config.toml
activation = "swiglu"
rope_fraction = 1.0
qk_norm = false
parallel_block = false
beta2 = 0.95
Each number is 50 + 12 x the weight over its row's rms, rounded and kept within 0 to 99. Layers, rows and columns count from 0. The size before them is the row's rms in percent of the matrix's.

# up: layer 4 MLP up, 320x128, rms 0.122, rows 295-311, columns 64-127
# down: layer 4 MLP down (transposed), 320x128, rms 0.117, rows 295-310, columns 64-127
# gate: layer 4 MLP gate, 320x128, rms 0.125, rows 296-311, columns 64-127
up295 076:36 46 58 72 49 31 54 51 56 66 28 27 56 61 36 46 47 47 63 39 53 73 40 50 40 49 57 34 72 39 60 56 71 41 49 46 64 55 33 63 62 54 69 50 58 55 40 55 47 57 49 43 44 65 56 53 59 34 62 42 64 46 30 39
down295 085:29 38 65 68 51 61 43 37 52 55 59 45 70 73 58 56 38 31 52 63 53 69 45 38 38 31 40 56 64 43 55 49 45 46 46 48 45 37 60 55 50 35 52 33 41 40 51 41 53 48 53 59 63 61 54 47 65 31 54 42 56 51 43 53
gate296 084:19 54 39 62 42 34 56 54 45 35 51 56 40 49 49 62 65 32 42 36 32 60 55 61 48 32 47 33 63 30 58 60 64 35 41 36 40 64 41 66 50 39 49 56 55 43 65 62 60 41 36 63 53 63 54 35 53 54 36 46 63 57 39 32
up296 093:48 66 55 48 44 51 56 54 37 50 63 54 64 49 43 46 59 39 35 22 48 43 39 74 57 38 51 29 71 41 44 57 49 58 34 40 38 75 38 62 48 53 41 72 48 35 58 57 68 65 56 71 64 56 51 29 45 34 39 36 54 64 52 53
down296 098:51 46 56 43 46 51 57 70 35 48 49 62 73 74 42 69 59 40 53 65 72 39 35 51 63 45 52 43 72 29 34 46 56 31 28 66 38 73 48 63 67 57 62 69 45 46 52 45 48 52 63 60 52 46 36 46 53 36 36 43 65 46 61 50
gate297 079:69 59 40 60 50 68 47 64 59 48 29 51 43 61 31 48 50 50 54 53 50 56 54 34 43 64 51 58 58 35 27 65 45 59 54 33 28 42 56 63 48 60 50 57 63 83 43 43 68 65 34 74 51 37 43 76 55 50 51 69 49 63 65 48
up297 083:53 41 58 69 37 27 50 57 52 53 74 53 53 48 35 64 41 25 63 45 40 60 91 58 45 50 48 55 47 51 59 33 14 62 49 36 40 53 58 54 59 30 38 56 31 69 56 32 35 64 56 71 56 50 54 58 53 31 47 43 24 58 42 38
down297 087:49 71 38 70 32 46 45 51 49 51 49 51 27 54 26 50 49 40 70 47 29 48 74 44 48 53 48 76 52 66 48 75 36 38 37 53 22 65 53 52 58 49 45 58 35 48 42 38 47 64 55 51 36 51 59 44 59 30 47 35 37 70 39 52
gate298 092:36 47 64 49 38 41 51 69 39 42 37 48 52 51 22 29 76 44 43 55 54 53 46 87 56 47 43 48 46 58 33 67 54 65 57 34 45 60 56 33 36 24 43 54 46 36 37 64 58 70 50 58 46 46 42 38 52 57 53 55 37 31 46 59
up298 091:46 61 59 43 64 50 61 50 45 36 73 57 26 54 35 42 36 67 39 28 28 34 53 81 64 64 45 45 38 50 44 55 59 58 51 57 55 50 62 49 36 62 67 64 61 62 52 62 71 41 45 66 60 56 51 36 53 57 55 41 40 36 61 34
down298 100:51 49 37 56 58 61 60 35 45 40 62 70 49 63 47 46 12 72 22 52 51 44 46 42 60 51 57 27 57 47 64 37 45 41 63 70 39 36 51 50 59 52 48 70 44 58 42 50 45 44 67 40 79 38 55 48 48 37 62 40 60 58 38 28
gate299 094:23 61 63 46 64 69 74 59 49 47 45 40 51 44 51 40 35 48 60 43 51 45 59 40 56 39 26 71 36 42 49 48 58 37 46 57 55 57 43 59 48 67 32 65 53 91 42 50 69 76 31 39 57 74 59 33 49 45 39 52 52 51 71 60
up299 100:12 48 43 29 61 45 31 61 35 74 29 61 44 51 53 58 41 57 49 67 66 61 48 58 41 49 56 30 55 50 54 33 50 40 54 66 50 49 58 40 41 70 72 36 46 46 64 50 48 38 36 51 56 56 40 37 35 53 45 43 34 33 47 71
down299 102:41 58 56 49 76 37 49 56 42 57 46 39 31 55 50 56 34 75 68 55 44 54 54 59 35 46 72 40 58 66 49 35 54 64 62 57 39 41 63 33 47 54 56 40 45 30 47 49 47 43 54 46 53 53 40 44 44 67 38 47 34 45 58 57
gate300 085:41 46 37 48 41 54 41 30 36 59 58 39 52 63 33 63 25 47 60 30 39 60 49 51 56 62 72 38 54 46 46 43 30 45 63 42 23 36 38 29 55 66 34 50 41 48 26 31 58 45 53 19 29 56 40 33 34 58 56 47 41 58 34 53
up300 082:38 50 55 51 37 71 39 26 41 58 46 42 40 32 41 59 23 39 58 28 38 65 44 61 63 60 71 69 64 43 42 51 36 54 47 41 38 60 42 28 61 73 44 50 46 56 36 48 59 34 41 33 38 61 47 44 33 57 51 70 44 48 32 58
down300 093:38 72 48 41 63 46 37 52 54 40 53 38 49 56 37 62 24 37 45 40 43 56 53 54 67 43 66 55 67 45 43 46 43 58 41 28 45 60 61 44 68 46 46 60 35 47 25 27 52 33 20 53 54 63 62 50 40 36 43 42 42 57 30 49
gate301 106:53 44 49 69 41 54 44 47 57 75 62 37 48 37 59 53 52 53 47 38 39 38 44 41 48 76 30 42 51 52 53 29 46 41 56 28 31 64 58 37 63 51 63 50 38 74 42 47 49 47 47 57 49 56 54 70 41 13 54 45 60 49 56 47
up301 106:59 59 58 44 29 76 47 53 48 61 67 63 46 49 25 50 48 52 47 55 41 46 55 46 44 71 46 35 51 51 57 56 32 65 55 24 43 48 64 53 60 55 27 52 61 49 43 20 59 67 47 40 46 35 66 56 68 30 49 52 37 50 30 52
down301 108:56 43 30 57 49 47 61 39 63 55 48 47 32 44 47 50 36 50 67 20 54 42 25 63 47 55 50 47 50 51 46 40 56 35 38 53 59 55 57 26 38 34 41 49 35 49 48 74 52 49 47 49 53 71 41 52 46 42 40 64 52 30 53 70
gate302 115:62 50 51 57 62 54 45 42 49 28 40 37 44 67 52 33 31 67 32 62 46 64 67 23 65 22 47 58 70 39 54 73 40 43 59 52 54 55 41 62 31 63 36 53 67 55 54 26 55 47 45 29 60 64 58 44 50 49 57 40 60 67 20 37
up302 103:63 53 48 45 53 48 56 26 50 37 36 27 46 56 43 23 48 63 32 55 33 45 72 33 48 58 42 52 64 40 69 67 26 59 65 53 48 57 60 46 33 76 51 59 65 51 75 48 42 59 43 62 45 68 52 69 50 52 55 46 56 59 22 45
down302 096:61 42 37 42 51 34 63 47 26 40 44 22 27 52 52 42 58 47 51 35 52 62 49 57 41 64 35 62 49 55 54 56 57 68 65 45 57 32 77 45 34 50 55 54 54 65 60 40 53 37 46 59 53 47 65 57 36 36 61 55 59 39 50 41
gate303 094:43 45 56 47 33 51 48 74 77 48 66 55 67 51 53 70 38 49 63 31 63 39 41 57 52 66 45 58 46 61 49 31 38 45 55 45 53 36 77 49 65 54 54 49 51 55 38 21 38 51 71 46 63 65 63 45 50 44 61 54 48 43 43 47
up303 088:65 54 61 50 51 53 52 48 22 46 37 58 22 28 39 32 46 50 35 52 24 48 61 46 58 40 63 50 62 52 33 64 49 42 55 56 59 41 41 43 51 54 59 54 71 52 75 50 59 39 48 64 40 42 47 59 62 52 43 48 37 46 49 42
down303 095:37 59 68 49 42 31 41 41 65 63 50 55 62 42 63 71 38 48 70 33 53 68 54 77 29 61 48 49 42 44 66 63 73 34 19 57 47 41 51 48 57 36 74 30 28 38 26 37 52 62 52 56 13 54 53 57 38 58 51 36 37 55 49 61
gate304 119:45 38 46 70 36 52 56 61 21 47 35 57 58 46 67 51 72 34 62 79 69 33 53 30 44 62 41 60 52 61 34 70 61 50 55 26 44 47 53 60 32 46 72 50 48 35 54 57 49 46 35 19 40 53 50 48 55 52 54 76 52 45 37 69
up304 106:37 57 34 41 54 74 62 46 42 47 73 46 29 67 43 75 44 59 44 43 45 60 56 59 69 39 53 35 46 29 29 48 38 52 57 50 58 52 45 43 52 59 58 50 76 58 49 54 54 45 38 59 49 54 23 23 67 64 37 42 54 19 64 48
down304 108:46 66 42 65 48 54 65 57 52 48 61 53 56 78 35 40 55 41 41 32 41 53 47 71 65 47 55 63 29 45 39 43 32 59 62 69 46 55 70 47 63 40 51 57 60 30 38 37 56 43 47 37 74 64 29 25 69 56 28 57 51 42 42 60
gate305 101:43 64 54 50 38 47 60 51 33 80 28 33 44 70 34 43 41 68 38 44 35 44 54 71 60 63 39 49 64 46 40 61 66 40 60 36 68 43 53 46 57 50 42 62 52 47 38 32 31 49 26 50 45 57 55 69 52 50 39 65 53 40 58 64
up305 097:45 53 53 61 55 58 65 56 52 31 57 71 50 68 56 44 46 22 33 57 62 60 66 44 43 39 43 60 44 44 37 68 53 47 45 67 33 18 68 48 51 67 51 48 65 57 30 46 67 44 49 47 57 41 36 47 72 46 47 44 46 53 42 45
down305 107:47 53 45 64 29 50 45 48 52 43 44 51 76 46 38 32 59 23 33 37 66 50 57 55 27 37 43 57 57 46 56 59 54 63 53 42 52 40 76 40 29 58 39 42 51 45 36 52 45 53 57 53 53 54 45 67 42 48 82 57 33 64 45 36
gate306 085:47 33 43 67 28 38 27 48 44 70 38 41 47 60 54 31 59 51 44 37 40 43 46 44 65 50 57 40 59 44 55 66 46 30 56 44 41 58 66 55 75 55 42 45 51 40 65 40 56 48 43 49 63 44 49 34 47 53 52 49 65 40 54 55
up306 086:58 23 78 54 53 55 46 49 38 56 35 28 45 36 29 38 72 40 26 31 43 52 68 64 39 45 36 42 57 62 66 54 63 53 51 62 38 54 61 53 34 65 49 55 35 67 55 25 61 53 31 51 34 32 51 51 47 34 39 46 30 41 48 33
down306 092:51 27 42 46 38 57 51 63 46 53 33 52 65 66 55 53 57 49 45 46 26 38 47 40 51 44 45 47 39 21 36 52 72 50 37 55 70 37 54 77 51 19 53 36 42 56 55 40 60 51 58 58 69 61 58 63 87 39 66 37 40 23 71 48
gate307 071:62 31 54 41 46 61 32 23 52 39 36 58 51 59 42 45 46 56 43 61 61 31 39 35 56 62 33 45 51 31 36 57 25 54 52 36 34 40 58 30 49 71 50 36 85 55 50 36 45 38 65 67 29 48 55 58 37 44 52 63 21 55 47 39
up307 072:65 44 35 58 54 54 13 43 43 57 54 48 58 42 75 51 40 64 51 56 53 51 40 45 56 50 55 44 60 59 59 41 13 50 68 31 55 49 41 47 65 33 37 54 43 18 50 45 47 39 56 61 59 54 75 40 55 54 71 67 54 59 47 40
down307 086:68 56 39 49 57 50 44 51 42 37 56 42 45 49 62 48 34 63 58 45 57 54 29 33 51 28 41 50 58 31 63 34 66 54 45 38 23 45 62 50 56 54 59 20 53 33 43 38 37 67 60 71 35 43 40 58 38 21 50 46 30 48 54 30
gate308 131:66 41 54 61 53 49 38 25 61 61 73 40 42 33 58 40 48 56 44 45 47 37 47 45 62 51 65 38 56 54 55 57 42 32 69 33 54 49 22 66 56 35 48 52 65 42 66 31 79 52 69 24 48 74 66 41 32 59 50 30 56 68 51 65
up308 126:58 72 35 43 25 39 56 57 44 38 48 33 56 37 48 79 47 45 46 42 55 43 60 36 55 41 69 37 47 38 55 63 42 22 56 60 37 40 44 67 56 45 45 36 45 27 56 36 56 47 62 44 39 52 27 24 37 59 35 44 63 34 55 60
down308 106:47 71 58 66 49 38 39 38 55 38 63 51 52 57 53 50 61 78 62 22 51 38 52 43 54 44 51 34 57 44 44 52 47 45 56 48 56 47 69 60 58 43 43 45 51 52 53 43 78 80 71 62 56 49 55 37 35 70 41 26 54 50 40 69
gate309 104:43 34 50 56 32 42 67 52 69 53 29 38 58 48 61 26 40 46 62 63 22 57 50 46 37 46 36 34 52 27 60 58 45 48 46 31 58 32 40 44 26 53 60 43 34 69 58 50 61 57 51 37 40 58 51 35 48 50 47 41 66 41 47 43
up309 107:37 59 56 58 43 54 37 42 42 35 64 67 47 47 60 87 51 43 34 41 65 48 59 41 58 44 54 57 52 72 38 50 53 52 56 59 46 43 52 59 51 53 55 72 72 46 37 42 42 44 49 58 48 33 59 70 44 48 65 72 38 57 49 60
down309 098:43 57 41 52 45 57 51 66 31 53 59 44 61 44 57 65 36 71 36 45 54 49 62 65 46 52 48 70 55 59 70 48 47 48 59 52 43 57 30 56 70 69 62 65 60 42 47 38 54 43 28 62 29 49 55 54 53 33 58 59 36 39 60 88
gate310 105:49 65 39 30 72 49 47 66 40 44 28 32 28 65 57 69 35 56 36 33 52 60 38 50 73 48 52 36 53 29 68 59 47 45 57 20 54 46 58 58 49 59 49 58 68 72 31 37 37 60 61 50 42 34 49 63 42 56 71 55 66 58 43 40
up310 101:40 46 57 47 65 45 25 49 52 58 48 38 58 49 50 46 48 26 62 43 58 44 34 36 62 38 31 36 50 40 67 60 45 44 49 38 44 54 61 40 62 46 49 69 44 62 44 37 34 55 58 34 58 32 70 43 31 50 60 78 49 57 44 38
down310 092:38 57 51 46 80 46 30 54 45 49 42 44 38 50 40 60 53 24 66 59 77 68 31 42 69 49 23 48 33 51 54 41 56 39 63 39 33 54 79 47 45 41 30 62 38 64 36 34 27 40 65 57 59 61 69 55 27 47 51 76 74 65 44 40
gate311 096:80 37 51 51 65 57 17 25 50 49 44 45 53 34 32 56 64 52 60 72 55 43 47 49 28 52 49 53 47 54 41 61 54 60 54 65 56 43 39 43 40 31 39 61 50 33 41 55 21 27 43 45 74 38 49 60 51 55 52 44 38 71 47 52
up311 102:57 51 49 66 51 61 36 24 57 55 39 42 46 14 34 54 49 46 44 57 65 34 51 64 29 60 50 45 33 49 39 50 58 56 50 66 50 38 37 54 24 39 52 59 57 61 35 41 40 37 49 56 87 34 55 61 52 46 43 53 50 69 46 48